Weights of a small transformer language model: 4 heads of 32.
Each number is 128 + 32 x the weight over the matrix's rms, rounded and kept within 0 to 255. Layers, rows and columns count from 0.

# layer 5 MLP up, 448x128, rms 0.0667, rows 224-241, columns 0-127
[[145 129 131 108 181 163 113 157 137 145  96  77  37 182 136  98 137  95 183 105 161 114 104 101 128  97  70 122 111  92 118 127 142  56 136 142 136 116 127 113 124 135  52 106 111 100  90 107 141 114 111 150 113 171 186 115 115 110  82 110  81  86 120 135  93 117 118 131 182 154 137 185 183 161 150 134 209 143 133 159 165 136 150 102 114 152 104 134  81 185 138  61 163 152  86 159 115  82 129 130 138 146 168 148 139  88 116 123 125  95 116 164 167 140 133 110 130 130 204 124 126 191 160 191 130 123 152  84]
 [135 152  92 124 132 167 121 121 125 159 140 122 187 148 130 118 132 113 153 149 106 130  86 128 104 141  79 123  89 140 145 103 136 102 141 148 138 125 118 155 135 126 138 128 112 138 179 143 139 114 163 147 137 106  87 109 126 143 110 150 155 147 102 138 118 107 135 122 115 134 115  58 154 100 136 120 148 146  77 114 123 139  78 162 125  92 118 112 135 113 125 141 153 118 167 117 101 139  77 158 153 112 131 122 142  93 143 127 135 117 103 120 149 140 137 158 152 107 134 165 127  97 111 116 131 116 132  89]
 [175 147  56  89 129  86 140 129 110  84 132 142 104 168 146  92  88 157 135  65 140 192 126 172  84 104  92 186 185 166 168  91 138 134 216 141  98 163  62 108 133 135  93  88 105 123 142 113 152 129 153 100 142 168 124  68 174  92 134 201 177 137 111 142 175 151  76  77 144 122 176 190  86  49 128 167 137  74 135 128 101  65 141  64 142  94 164 199 155 105 194 142 158  97 129 134  91 129  70 115 107  91 207 155 148 148 124 170 122  98 108  84  74 188 120 143 159 181 109 101  40 120  72  98 159 177 139 161]
 [182  21 168  79 151 160 123 133 157 185 127 128 162 170 185 151 145 175 138  70 168 160 113 100 178 154 122 115 140  84 196 124 176 143 121 143 154  98  81 126 138  18 109 122  82  57 143 130 111 106 119 106  81 126  98 164 132 125  81 144 114 115 132 179 179  94  89  63 137  99 103  98 143 159  95 129  95 156 100 138 137 107 134  58  88 141 150 114 161 168 153 127 190  68 124  55 190  64 136 121  88 107 154 136  93  86 206  99 162 154 162  99 137 204 191  86 120 119  95  47 176 127 159 147 198 149 140 158]
 [ 92 154 125  63 107  84 162  70 114 117 131 129 169 128 139  87 101  77 113 127 110 156 150 111 173 131 152 122 156 136 120 133  75 138 101 115 148 139 145 161 118 142 129 129 167  89 195 140 126 149 125 149 113  99 126  94 174 113 105 159 151 111  77 123 153 153 134 105 129 158 112 100 153 126 119 102 122  77 150 158 133 102  53 126 133 128 106 135 124 168 143 166  88 102 103 127 164 110  94 127 167 117 173 142 139 109 153  90 180 135 145 147 130  98 110 113 190 155 112  71 137 143  97  94 178 154 139  86]
 [163 133 116  27 154 119 113 139  75  92  90 123 118 177 112 100 134 154 128 120 171 149 159 143 152 101 105 145 156 117 132 142 164 140 103 145 156 198 132 151 159 150  77 145 135 142 185 187  83 137 131  87 128  83 129 109  83 155  63 129 144 150 110 120 144 121 116 148 136 132  78  91 169 109 117 148 101 159  82 126 121  97 114  83 142 118 108 125  95 132 166 122 139 129 133 138 123 167 138 110 138 135 119 143  94  98 149 142 136 150 182 118 184  92 126  94 106 175 100 169  88 147 107 150  93 100 155 154]
 [196 132 159 168 138 146  50  73 143  92 131 106 123 105 101 177 166  97 171  97 112 158  74 103 152 104  66 142  89 150  89 119 162 139 101 126 143  91 102 210 144 187 134 126 184  96 140 139 118  98 104 181 151 162 124 136 134 124 140 125 116 140 140 144  84  96 120 126 173 150 131 139 134 189 138 129 114 109  92 145 134 176 170 131 110 146 101 142 120 209  59 110 120  92 193 134  81 116 108  97  79 117 149 146 129 137 155 107 105  92 136  48  48  55  98 102 151 160 172 118  79 167 145 134  73  75 177 251]
 [ 61 125 114  52 180 127 208 131 113 156 176 161 131 157 171 110  69 190 130 147  80 103 109 126 178  85 115 100 177 155 110  72 157 134  98 197 118  28 157  87 151 105 118 159 186 151 127 134  80 149 156 182  98 132 171 150 112  35 149 110 143 158 157 142 115 104  96  81  75 223  84 183 124 157  73 128 166 188 171 120 184 139 174 144 147 108 149 106 126 158 160 146 140 121 137  54 192 119 126 130 134 120 140  82 115  68  55  99 137 159  60 117 129  86  33 105  53 144 157 141 109 135 130 121 175 104 169 153]
 [133 138 118 157 147 166 132  73 163 179 116 115  60 179 187 114 119 114 132 111 115 180 129  97 124 159 168 141 157 121 156 115 154 144  80 134 171 134 164 151 158 166  84 128 143 115 104  87  84 124  96 139 106 113  90 101 164 136 110 113 102 108 105 100 172 158 107 129 126 106 160 193  94 150  86 119 142 118 120 158 120 148 138  85 119 141 168 131  88  64 138  97 133 135 114 159 145 166  75  87 157 135 174 140 154 166 118 143 168 153 145 131 136 176 148  88 127 140 127 167 163  87 134  84 105  91 125 109]
 [105 122  93 125 185 153 194 183 129 125 162 177 141 111 156 161  77  98 141 125 141 159 158 115 134 114 117 116 172 128 131 116 106 113 114  99 156 133 102 116 136 138 120 176 132 137 107 140 139 170 146 150 156 131  74 164 169 114 160 126 136 139 105 122 151 121  34 103  69 102 140  87  51 140 135  96 138  99 125 131 148 204 188 101 112 119  57 108 135 126 124 207 101 124 113 121 123 122 115 177 107 122 134 176 122 124  89 133 137 138 145 123 174 152 150 149 111 131 135 147 134 101 118 147 122 150  96  98]
 [ 94 146 125  95 117 121  77 219  58  76 144 145 146  69 132  86  86 116 173 128  99  67 168 122  60 137 137  91 191 169 126  64 137  99 105  96 102 150 158 153 203  72 195 180 121 107 114  95 128 125 162  97 155 107 159 157 161  95 136 156 141 126 145 131 142 131 123 127 102 145 188 142  77 112 135 125 172 169 131 172 132 151 174 114 136 112  92 132  83 173 120 146 112 168 156 147  42 181 137 133 172 162 145 169 108 100 151 137 120 143 141  91 151 133  86 101 119 188 151 145 103 113  37 100  84 166  66 173]
 [ 63  74 140 148 174 111 134 219 180  60 112  86  95 158 114  95  47 169  64 158  97 142 120 113  69 154 108  98 159  96 179 168 115 172 123 141 121 103  88 130 165 123 109 100 106  61 115  84 192  83 110 177 162 143 166 158  92 113 166 146 131  56 169 150 167 147 159  70 179 129 219 126 124  83  95 123 126 145  99 149 128 104  92 137 136 154  94 107 148 175 173 169 156 157  81 175 118 214 152 114 137 118 185 167 107 140 111 111 131 102 136 144 134 143  71 109 140  97  99  92 181 106 124 162 178  81  87  92]
 [127 143  67 142 166 153 126 153 162 181 101 136  91 118 157 128  80 135 113 160  93 147 138  86 143 104 139 174 116 110 121 157 114 120 112  99 168  79 142 101 123 164 139 189 101 116 146 124 127 133  73  83 133 105 122 135 132  31 118 145  72 139 132 153  25 118 233 143  51 141 141 141 145  78 134  87 113 151 151 149 141 140 203 117 106  86 127 173  68  83 139 141 120 112 150 149  93 114 153 142 188 102 138 122 147 186 119 177  95 102 137  96 103 164  98 131 110  94 133 186 101 124  73 137 135 110 145 110]
 [103 163  60 204 101 145 194 159 117 174 105  71 181 139 139  67 148 127 195 160 108 154 119 110 151 155 143 139  32 104 172  81 127 195  87 121  93 100 156 118 180 123 139 127 148 154 163  96 120 103 140 174  95 199 135 102 152 143 154 152 136  90 117 120 162 182 127 123 146 115 108  88  87 133 107  88  62 189 105 168 114  48 145 144  75 141 182 150  51 108 115 126  54 124 164 101  75 116 151 127 159 163 114 169 129 155 144 180 154  86 126 134 148 125 125  99 106 103 105  74 110 113 109  73 128 120 132 158]
 [171 127 143  91  89  78 195 146 153 158  59  51 119 107 155 113 106 144 123 136 123 156  81 139 153 130 144 168 121 101 122 155 132 123 138  63 125 137 146 164 103 175 145 132 132 155 189 108 138 143 118 177 118 167 110 101 146 129 151  96 113 147 106 190 148  97  38 196 158 139  41 104 130  93  69  78 134  81 112 150  84 104  99 132 110 138 177 102  61 113 144 114  83 150 133 114 122  96 137 189 131 129 126 161 164 152 129 107 125 159 122 162 102 120 114 108 157 155 147 177  69 128 170 146 168  94 157 120]
 [133 104 192 110 114 100 139 157 142  97 152 111 128 184 148 131 185 118  94 130 160  94 153 106 162  83 140 144  98 129 107 108 171 167 103 109 146 113 152 124  80 150  98  87 150 155 141 104 112  83 224  79 131 133 142 151  79 125 152 122  70 127 200 102 112 145 135 181 140 126  99 135 204 156 157  88 123  30 158 134 153 171  58 135  99 197 120 189 113 119 176  72 114 178 160 102 126  71  95  70 142 140  99  83 144 138 127  88 167 119  65 141 106 121 104 117 129  69 142 120 167  79 179 196 113 124  76 156]
 [146  85 110 106 134 146 178  90 121 104 164  78 129  94 192 137 122 118 167 157  86 185 129 165  93 153 142 137 158 151  98 159 111 148 101  92 163 138  88  98 131  91 191 115 103 150 145 105 151 141 122 150 141 133  99 162 171 170 192 167 100 104  99 117 106 145 141 154 119 135 146 118 121 142 125  96 118  95 107  94 125 166 143  79 122 101 132 169 128  81 126 112 119 196  92 105 122 112 147 146 113 144  61 158  99 140 140 177  74 171  84 161 117 159 114 128 141 156 122 106 170 114 146  86  87 112 147 121]
 [ 60 151  96  78 118 150 164 119 177 150 127  92 111 164 153  91 110 103 147 136 160  93 131 131 146 169 130 144 138 163 144  88 125 112 116 108  87 131 167 125 136 128 134 107 154 171 190 110  98 122 118  51 179  72 171 113 119 153 126 206 125  76 121  75  90 140 125 157 155 129 120  63 142 167 177  74 124 153  89  95 113 106 112  88 123 153 121 152 128  90 155 123 132 150 134 190 137 110 171 125 123  88 139 141 154 111  84 115  98 119  99 132 122  58 166 120 121 120 107 160 160  89 189 121 177 131 158 110]]
# layer 5 MLP down (transposed), 448x128, rms 0.0611, rows 224-241, columns 0-127
[[137 201 158 171 102  83 169 126  93 164 174 109 119 151 103 128  84 110  58 180 140 109 150 125  79 109 105 144 126 102 112  96 122 138 110 133  96 157 162 152 158  72 170 168 155 129 120 134 118 106 145  76 176 112 123 121 176  94 143 116 130 178 121 117 156 106 179 146  80 178  73 172 134  99  70  93 118  89  88  80  80 147 119 162 151 116 131 117 151  92 160 188 135 108 134 159 142 101 155 122 125  52  80 141 193 129 147 136 149 112 131 195 164 126 110 102  90 106 159 136 131  89 134  99 150 166 102 154]
 [ 73 147  96 117 133 127 125 100 130 153 162 153 145  95 118 147 160 110 103 127 129 137 105 119 130 136  99 132 118 151 138 123 151 146 108 121 103 112 112 151 127 129 123 120 104 129 120  95 135 141 109 142 156 145 128 138 139 162  94  98 144 116 131 141 161 104 118 101 106 134 131 140 159 132 152 113 134 133 123 162 138  98 123 153 124 179 130 119 141 136 145  97 110 160 116 111 132 137 109 142 113  88 148  97 120 105 137 151 151 133  98 119 144 125 136 121 127 125  69 130 147 142 127 110 120 145 159 134]
 [166  72 151 135 105 179 117 168 149  85 163 129 127 143 109 115 148  89  94  97 136 133 171 140 174  97 174 186 114 114 130 135 152 174  78  77 170  84 153  73 135 142 126 150  77 154 136 144 100 132 130  47 142 114 113  85 122  62 221 154 112 165 182 136  64 179 156 148 103 163 109 122 226 122  86 114 128 135  91 129 123 166 124 209  89 164  58 183 132  52 145 100 118 117  88 164  81 149 135 107  27 136  51  80 123 143  85  53 145 151 133 110  91 137 195 157 141 141 104 102 203 198 180 191 141  82 130 108]
 [ 58  61 151 118 133 104 145  79 135 127  71  75 138 124 167 170 169 174 137  74 188 112 133 112  70 173 136  95  84 142 138 157  67 113 110 131 114 204 156 177  99 130  70  92 170 162 102 159 103  53 160 118 147 117 135  78 154 143 181 195  60  67 104 171  85 127 178 192  91 120 108 142 167 186 140  95 110  72 168 117  73 158 146 108 170 128 105 119 150 152 100 133 111 128 154 156 119 169 118 171 142  40 167 133 205 138 181  83 111 104 156 153 118  39 117 136 162 124 193 121 152 103 221  81 110 118 134  93]
 [ 80  85 143 126  34 175 135 176 122  92 129 117 145 143  90 111 128 151 120 147 170 101 142 135 172 121 130 167 132 142  87 131 153 104  91 156  68 179 129 107 138  81 102 211 119 135 144 171 159 109  94 186  65  88 119 152 133 117 146 191 130 113 147 162  96 110 117 132 130 134 114  95  82 184 142 141 100 111 131 118  46 135 101 130 158 131 117 151  73 144 140 151 112 112 108 162  79  97 187 136 161 132 145 146 182 161  96 153 118  90 126 115 138 149  49 146 118 158 110 161 117 178 139 130  64 110 155 138]
 [ 97 113 104 130 132 125 145 156  69 113  82 100  70 131 118 164 137 101 190 105 130 159 127  68 161 115 109 147 161 109  91 127 123 175 141 140  92 103  90 161 210  88 144 131 138 152 130 115  74 215 119 159 114 140 116 121  92 120 146 118 189  73 121 168  83 148 173 108 155 126 125 132 118 104  77  95 129 142 135 131 136 127 117  91  98  39 145 141 180 107 102 122 152 176 139 136 111 149  92 147 146 132 129 149 182 101  77 126 121  81 177 142 154  93  79 171 152 131 162 197 149 138 149 137 147  89 121 150]
 [ 77 135 111 100 140 167  78 193  63 136 123 135 162 141 139 160 134 181 140 115  68 140  72  92 140 159  83 120  80 139 193  97  83 149 149 160 116 164 122  74  80 143 195  93 110  94 179 154 136 201  53 128 158 140 139 153 140  97 134 151 156 119 166 112  63  86 176 125  51 130 150 143 157 100 142 162  96 223 123 158 152  96  94  67 162  80 175 107 155  94 137 120 109 186  70 110 140 145 161 112 108 127 110 187 107  86 116 160 122 165 172 125 204 128 149  74  86 144  45 119 123 146 113 111 187 121 136  98]
 [116  50 175 140 168 125 115 101  98 135 117 113  99 159 211 189  96 173 103 207 124 103 119 150  81 188 148 154  93 193 135 190  58 185 126 121  69 152 175 148 114 113 145 112 142  73 121  92  81 101 173  94 157 172 118 182 119 105  95 135  49 109 148  66  90 162 155 163 128 162 102 129 121 106 131 133 122 102 112 107  99 131  96  63 117 151 102 207 160 142 147  90 106 157 164 139 162 154  56 112 100 162 117 137 181 106 135 118 124 155 101 125 199 137 150 152 126  79 130 153 100 140 196 122  43 134 105  76]
 [136 137 158 152 143  80 156 109 107 112 125 145  75  74  93 116 134 174 148 115 118 161 192  97 162 114 163 159 114 115 178 124 189 161  89 109 112 163 120 136 121 147 130 113 117 155 139 153 103 133 102 179 133 121 198 122 110 144 100  83 101 110  91 155  70 138 122 123 131 144 125 115 149 152  98 171 138 117 156 138 108 128  56 126 116 123 182 126 107 133 173 173 110 136 105 118 166 132 127 120 121 167 123 197  44 141 118 123 142 129 100  91 131  75 138  97 126 114 161  95 150 113 122 102 110 107 122 152]
 [ 98 146 128  67 164 120 144 133 157 108 126 136  82 144 158 145 141 116 135 118  96 165 144 209 123 146 107 152 131 139 115  91 113 156 127 128 174  71 123  81 130 127 157 168 126 146 116 174  53 128 114 141 127 112 131  74  98 108 100 103  96 114 163 105 100 124 122  85 167 109 135 101 147 133 145 143 126 122 133 101 147 124  98  98 157 106 180 137 149  84 151  87 157 136 117 126 164 152 107 155 147 132 118 179 144 109 115 176 107 117 161  79  61  69 146 129 131 140 155 132 107 115 158 204 175 106 160  99]
 [139 133 155 120 189 156 152 103 171 127 206  67 116 170 121  96 108  82 108 136 104  57 161 136 136  57 179 150 135 149 145 183 142 103  68  90 202  51  29 139 108  92 113 140 107 120 107  92 102 124 189 121 139 183 120 140 125 175 151 178 126  88 116 139 107 138 139 139 170 148 161 146 198 140 186 139 143 100  99  78 117 137 109 136  82 118 133 158 139  79  31  80 143 176 105 125 132 102 138 137 108 163 138 102 162 166 143 133 146 202 121 102 140 125  97 118 191 145 149 136 106 126  74 103  50 138 130  87]
 [164  86 120 130 144 125 176 122  55  99  71 148 126 108 107  80 143  75 146 152 119 134 204 117 146 110 126 132  84 217  50 114 119  77 156 125 179 192 139 140  88  74 110 154 173  98 115 112 109 216 145  83 152 136 165 102 107 141 117  54 167 101 177 168 182 145  68 154 165 138 182 136 110 111 110 193 125  96 165 187 176  58 108 149  70 160 131 168 140 144 149 116 113 173 133 131 151  97 159 160 104 156 140  95 136 168 125 121  47  83 100 131 146  90  84 101 155 130 131 108  40 152 156 126  76 138  95 149]
 [ 90 181 178 131 133 141 188 123 117 141  58 126 124 218 141  94 178 180 182 165 132 175 151 134 113  88 118  88 117 144 136 121 107  99 100 107  96 168 135 140  68 136  90 153 146 181  57 173 155 131 106 109 162 158 121  99 125 130  99 145 128 173 105 132 121 181  98 142 130 160 161 110 154 112  85 160 137  91 187 126 122 100  70 156 143 135 121  67 127  79  83 107  71 130 134  98 152 100  88 148 113  79 156 125  56 228 222  83 151 128 120 169 159 167 126 114 145 120  70  80 176  88 108  84 170 135 100 100]
 [178 101 121  93 112  98  81 135 173 113 119 149 123 186 200 177  80 108 121 127 112 121 166 130 170  76 144 134 120 128 124 169 163 142  75  74 124 126 110 160 103  57 117 123 153 155  90  75 146  80 118 115 140 134 112 126 132 143 143 106 110 146  64  82 171 106  90  51 181 182  89 156 124 181  89 132 128 110 138 140 114 176 149 102  94 123 130  94 148 135 163 108 127 159 140 102 107 184 129 105  61 138 137 166 181 137 195 109 158 135  96 129 155 109 154 161 211  66 101 161 103  54 137 185 112 178 120 137]
 [ 85  83  86 166 166 173  80 136  86 161 156 123 166 163 122 133 124 131 129 148 105 117 143 119 147  91 126  95  93 142  73 115 115 106 136 145 130  75 172  65 138  71 104 120 157 161 203 107 104 119 110  76 140 171 123 169 134  90 175 127  57 121 186 165 111 170 106 147 127 158 118 166  86 147 176  95 125 173 162  54 173 169 196 125  86 134 144 157 132  96 143 122 154  98 145 128 150 127 103  93 108 103 155  96  97  95  97 174 115 164 139 121 130 137 113 136 137 125 155 140 154 134 121  96 127 132  82 128]
 [122 136 189 108 168 127 146 123 117 155 117 174 103  83 158 132 112 103 173 136  72 146  71 110 114  76 154 137 145 184 125 156 159  94 158 107 134 101 153 109 162 150 185 151  85 126 108 116  87 119  92 142 151 154 142 144 123 174 194 113 164 184 158 122  62 124 103 135  69 134 181  97 124  67 144  89  84  84 192 108 143 106  94 137  92 148 109 101 174  93 105 180 127 118  99 132 149 126 169 122 119 152 150 142  61 116 179 112 103  95 100 163 170 111 106 153 147 114 130 192 111 139  88 125  94 177  88 117]
 [103 165 118 112 117 113 109 133 141 124 136 105 125 151 115  97 163  78 193 148 128 120 158 142 141 109 138 114 129  95 174 132 137 153  89 186 136 156 104 101 198 113  76 102 115 149  99 152 150 150 114  80 138  70 104 105 152 106 142 195 101  93 120 112  71 169 140 117 129 137 143 119 105  74  99 128 113 160 138 106 137 126 148 102 133 160 141 172 145 102 157  96 120  98 142  91  89 150 183  97  84 167 133  98 109 203 159 149 153 133 125 118  96 124 177 180 116 133 117  92 162 107 127 110 104 167 107 107]
 [138 204 135 165  64  89  29 115 142 205 152  70 193 101 151 135 111 170  82 189  46 102  60  75 105 149 188 174 112 103 164 129  97  93 109 164 175 126  87 135 138 149 167 168  79  77  75 195  85 154 106 105 144 172 113  97 120 111 140 105  60 188 119 119 125 146  58 175  61 132 110 169  78 145 134 106 138 163  94 102  78 155 154 118  97 155 166 149 129  83 129 179  60 133 155 135 174  62 173 122 140 178 120 142  99  70 141 195  94 171 115 120 126 167 135 125  52 162 168 168 120 115 121 162 167 142 141 121]]
# layer 5 MLP gate, 448x128, rms 0.066, rows 225-242, columns 0-127
[[159 141 104 145 127 143 138 110  95 175 145 144 156 156 131 129  87 142 111 123 164 103 162  99 137 118 134 123 117 105 128 143  91 129  77 159 161 105 141 153 141 112 133 141 117 133  86 144 133 143 122 115 149 118  89 138 135 129 123 114 109  76 129 102 107 130 149 136 174 134 124 125 128 101 130 119 138 146 119 107 125 102 176 147 122  86 137  94 110 121 137 141 162 132 126 130 134 142 118 101 141 125 104 190 133 124 157  88 124  88 152 108 136 147 104 127 122 157 144 155 140 116 105 125 105 125 105 105]
 [113  71  83 161 134  85 154 176 120 166 152 148 120 136 104  88 145 189  48  63  85 140 112 139 148 123 129 117 162 151 145  92 101 125 228 146 150 159  78 177 132 173 230 169 170  88  93 157 176 181  93 142 124  95 135 124 167  83 144 113 104 194 100 158 151 131  73  79 161 117 180 106  95 131 122 124 149 154 119  95 108 124 129  92 145  58 175 152  76 100 167 159 165 117 121  78 125 149 151 111 123 148 195 145 173 168  35 138 113 141  81 110 113 230  49 103  74 104 164 136  51 131 110  85 157  92  68 119]
 [134 120 149 118 148 145  63 130 185  76  71 125 128 104 116 129 115 140 172 184 134 123  80 109 149  99 223 107 136 139  92 129 129 126 138 160 157 135 119 146 141 145 127  58 131 116  92 180 169  89 142 139  53 111 197  98 129 112  87 192  91 148 126 105 148 133  83  37 166  54 179 148 133 168  62 194 172 123 135  93 121  87 104 153 202 152 157 144  97  99 169 152 100 166 157  82 139 159  63 108  60 114 113 146  34 179 142 134  79 148 136 101 121 125 127 110 121 144 158  60 130 118 129 183 124 155 148 128]
 [ 88 190 157 120 128 131 125 148 159 154 134  86 181 120 138 122 140 122 151 113 131 136 136 108  96 159 132 172 129 200 115 152  69  96 133 130 122  42 174 116 127 110 152 125 144 138 182 187 139 109 118 160 136 155  92 106  56 130  88 143 121  66 121  86  84 144 140 155 102 174 122 192 137 112 145 150 180  83 137 139 154  96  47  67  95  84  88 118 157 162 181 109  69  90 128 128 161  76 154 113 114 124 161 129 120 133 159 108 124 123 112 125 152 114 103  76 127 134  98 122  92 116  98 130 172 162 112 135]
 [168 128 134 118  96 123 141 145 100 113 122 150 159 129 112  52  74 138  78 125 159 105 146 123  94 138 128 138  89 119 146 143 138 105  64 148 153 154 164 170 150 129 122 149  87 130 204 104 134 144 144 113 146  76 110  93 151 109 127 181 175 150 165 191 119 138 106 135 174 133  57 113 147  98 124 178 124 179 122 113 153 112  71 113 147 176 168 108  98 146 148  99 109 163 161 103 102 136 135 132  85 112  85 104 184 110 140 161 110 188 164 104 141 149 137  95 150 169 131 183 103 120 123  70 112 135 164 157]
 [166 123 123 143 118 120 107  88 124 127 117 174 131 167 188 161  97 136 109 186  76 157  69 137 127  92  78 116 112 178  47 120 107  96 163 130 136 122 207  84 118  99 175  47 138 108  54 152  89 104 159 109 114 144 170  93 163 131 161  82 175  69 157 141 175 121 144  87  79  84 127 183  64 165 138 112  64  84 130 137 132 152 152 112 135 104 126 137 162 102  90 143 164 123 166 134 138 130 134 119 123 118 183 175 164 120 167 142  75 102 125 154 120  52 102  86 170 143 167 103 159 156  91 172  87  73 203 128]
 [132  69 153 119 121  81 150 165 100  87 199 118 149 148  89 161 129 167 113 132 111  84 178 111 135  58 129 163  66 115 123  96 140 202  78 117 102 185 117 196 113 184  69  55 142 114 171  33  76  54 107 144 109 168 131  99 184 136 191 106 141  98 115 168 159 104  89 216  98 167 184 116  59 135 105 178 115 126 129 106 177  90 172 131  57 136  97 175  91 137 143 106  79 111 197 120 146  86 106  82 103  85  98 125 110  96 187  44 116  88  80 137 186 111  89 119 134 151 157 118 124 167 145 152 147 151 212 145]
 [137 145 106 110 132 151 125 140 152 161 143 135  90 111 114 122  97 101 111 120  59  88 133 161  92 149 117 119  97 120 124 148  83 132 137 117 193 136 133 197 139 152 107 108  74 163 159 140 132 127 122 148 111  98 119 144  99 109  74 149 127  54 193 129 123 134 139 132 172 105 114 191 100 132 114 136 155 159 143 109 138 139 208 107  94 139 134  78 138 133 141 133 154 132 150 103  95 122 125  94 128 110 148 119 115 112 126 144 131 140 146 173  90 125 113 126 110 112 171 141 135 169  67 145 111 139 131  98]
 [175 153 104 187 101  72 115  82 160  89 120 126 172 146 117 142 124 164 110 127 144  95 125 123 105  92 189 116 130 150 134 118 143 121 102 168 203 154 104 127 149 185 126 182 131 163 129 179 107 134  77 142 178 113 100 173  96 101 160 131 152  95  84  69 163 138  98 163 120 147 116 132  65  66 109 117 104  91 159 130 141 125  74 122 120 146 133  87 150 120 149 123 141 154  54 154 127 117 156 117 137 149 148  83 123 111 117 130  90 140  78 167 165 143 121 144 127  99 122 129  88 126 127 171 110 138 143 132]
 [107 115 185 163 157 133 106  80 125 167 136 184 126 103 109  70 151 114 131 173 146 127  65 111 118 110 146  93 166  97  71 116  78 156 177 126 104  97 100 118 178  81 111 112  86 168 183  50 139 133  82  86  99  44 163 135 139 152 125 130 164  81 232 106 170 180 141 130 154  90 109 128 118 162 147 214 132 124 152 101 110 126 135 168 166 129 131 162 117  22 155  73 142 144 136 108 103 169 129 157 170 103  66 145 130 169 116 144 120 122 144 120 193 182  78 163 172 128 139 113  75 107 135 196  80 135 122 134]
 [108 145 160 167 113 120  77 125 125 121 152 149 130 153  72 169  97 106 111 141  87  68  49 154 106 202 122 182 136 111  80 109 148 183  92 128 163  70 132 123 165 153 105 150 149  78 125 162 121 116 176 144 125 136  95 114 114 144 187 103 140  26 139 144 132 201 133  93 170 141 207 113 103 132 173 172  88 140 164 168 139 143 105 152  65  61  72 173 133 158  36 157 150 153  47 153  76 130 118 119 128  70 117 103 139 116 174 165 110 143 165 134  85 155  81  87 106  96 100 128 226 173 156  88 137 129  77 112]
 [130 101  63  34 130 168  88 127  91 127 195 129 148  74  94 112 103 198 142 108 125 188 110 159 147 108  99 127 160 157 126 147 109  93  60 157 136 149 127  83 147 121 138 120 129 112 152  98 119 128 140 134 117 108  87 178 114 147 134  92  55 166 191  85  75  48 177  84 119 133 190 108 119 149 131 121 173 127 141 156 153 132 142 125 120 120 158 120  53 128 154 137  99 177 144  95  96 101 108 105  88 153  69  95 104 174 107 103  99 131 190 151  79 129 157 134 160 136 168 165  80 133 166 132 183 153  99 215]
 [109 139 153 160 124 188 128  93 103 129 117  55 144 127 183 129  81 169 101 155 144  99 115  83 177 210 156  84 148 163  66 125 113 208 165 171 179  48 143 126 177 188 150 155 130 115 146 104  93 113  82 151 129 120 175 117 195 170 159 140 106 119 147  81 157  77 156 127 171 124  65 120  74 145 138 127 104 137 112 184  98 137 123 114 105  88 166 181 114 128  93 183 106 129 102 152 140 130  43  68 140 124 102 116 158 119 123 221  77 127 126  84 107 156 113 130  65 102 146  72  42 140 158 115 107 157 135 143]
 [176  59 156 151 144 104 150  54 113 142 158  94 125 161  95 118  98 168 136 105  57 137 137 115 146 110 191 122 206 122 110 102 118 116 174 101 157 109 140 144  88 127  67  99 127 168 146 171 102 145 148 165 127 199 138 137 124  63 104 109  90 149  97 235  80  93 103 136 140  89 139  84 115  90 138 173 145 133  93 103 142 138 133 140 135 116 137 161 111  73 164 100 130 164  98 117 195 153 128 160 136 112  84 159 209  59 184  99 118 100 149 135  97 103 178 131 146 165 154  77 121 118 173 184  91 123 136 114]
 [ 92 136  87 142 150 201 137 100 119 112 123  66  88 167 161 128 119 138 121 128 196 145 141 162 116 151  90  98 145 103 158 165 139 147 150 106 129  44 109  88 101  96  90 181 145 162 114 116  69 120 163 121  64 161  95 111 130 106 124  88 131 141  62 163 189 153 131 102 112 141 127 139  65 192 105  86 134 140 139 155 143 189 146 166 133 138 154 148 186 132  98 115 165 122 123 157  83 145 120  85  96 149  93 124 108 102 125 180 151 127 144 155  68 143 102 135 183  98 126 143 108 183 123  84  74 178 175 117]
 [159  93 130 207  97 147 123 108 163 149 126 143 141 112  69 139 125 140 125 137 119 110 115 155 181 127 111 102  89  90 156 108 114 122 134  91  85 117 166 159 166 175 111 130 149 127  84  72 148 174 172 138 110 108 109 120 116 123 137 113 129 144 141 132 106 115 104 104  89 132 133  82 107 118  89 193 146 145  95 103 124 103 130 160 156 133  92 132 155 150 115 150 137 127 172 132 130 106 130  98  78 107 117 110  81 133 183  94 150  92 192 146 128 106 114 136 162 100  94 166 155 143 146 115 144 154 127 164]
 [145 168  97 193 120  84 134 159 174 149  90 164 181  99 104 130 169 137  71 147 138 156 130  69  78 102  89 132  97 140 166 164 142 139 123 153  78 165 119 136 116 159  95 163 172 129  54 128 120 191 174 133 113 179 180  62 129  66  60 123  65 150 111 155  88 117 107 132 145 160  89 167  81 124  95 119 122  55 147 154 169 142 132 133 104  74 185 110 191  96 137 139 123 109 133  75 138 113  56 122  95 138 129 153  78 149 174 108 163 154  69 107 240 150 103 160 169 117  91  48 189 111 127 187  91 177 120 167]
 [226 177 119  57  62 171 137 148 145  70 120 156 164 150 107 125 117  55 145 122 126 119 182 165  89 135 169 138 139 106  86 158 107 183  57 154  81 162 102  99 101 110 125 152 138 164 170 146 144  93 216  50 150 108 150  92 147 197 182 149 119  70 129 142 157 138 131 115  97 126 129 136 128  70 115 116 121 105  77  56  93  85 135 111  71 111 138 171 150  26 170 130 111 162 127 164  91 153 135 129 105 126  85  76 146 138 113 185  96 197 108 199 154 148 141 145 192 166  98 162  99 164 141  98 132 105  96 107]]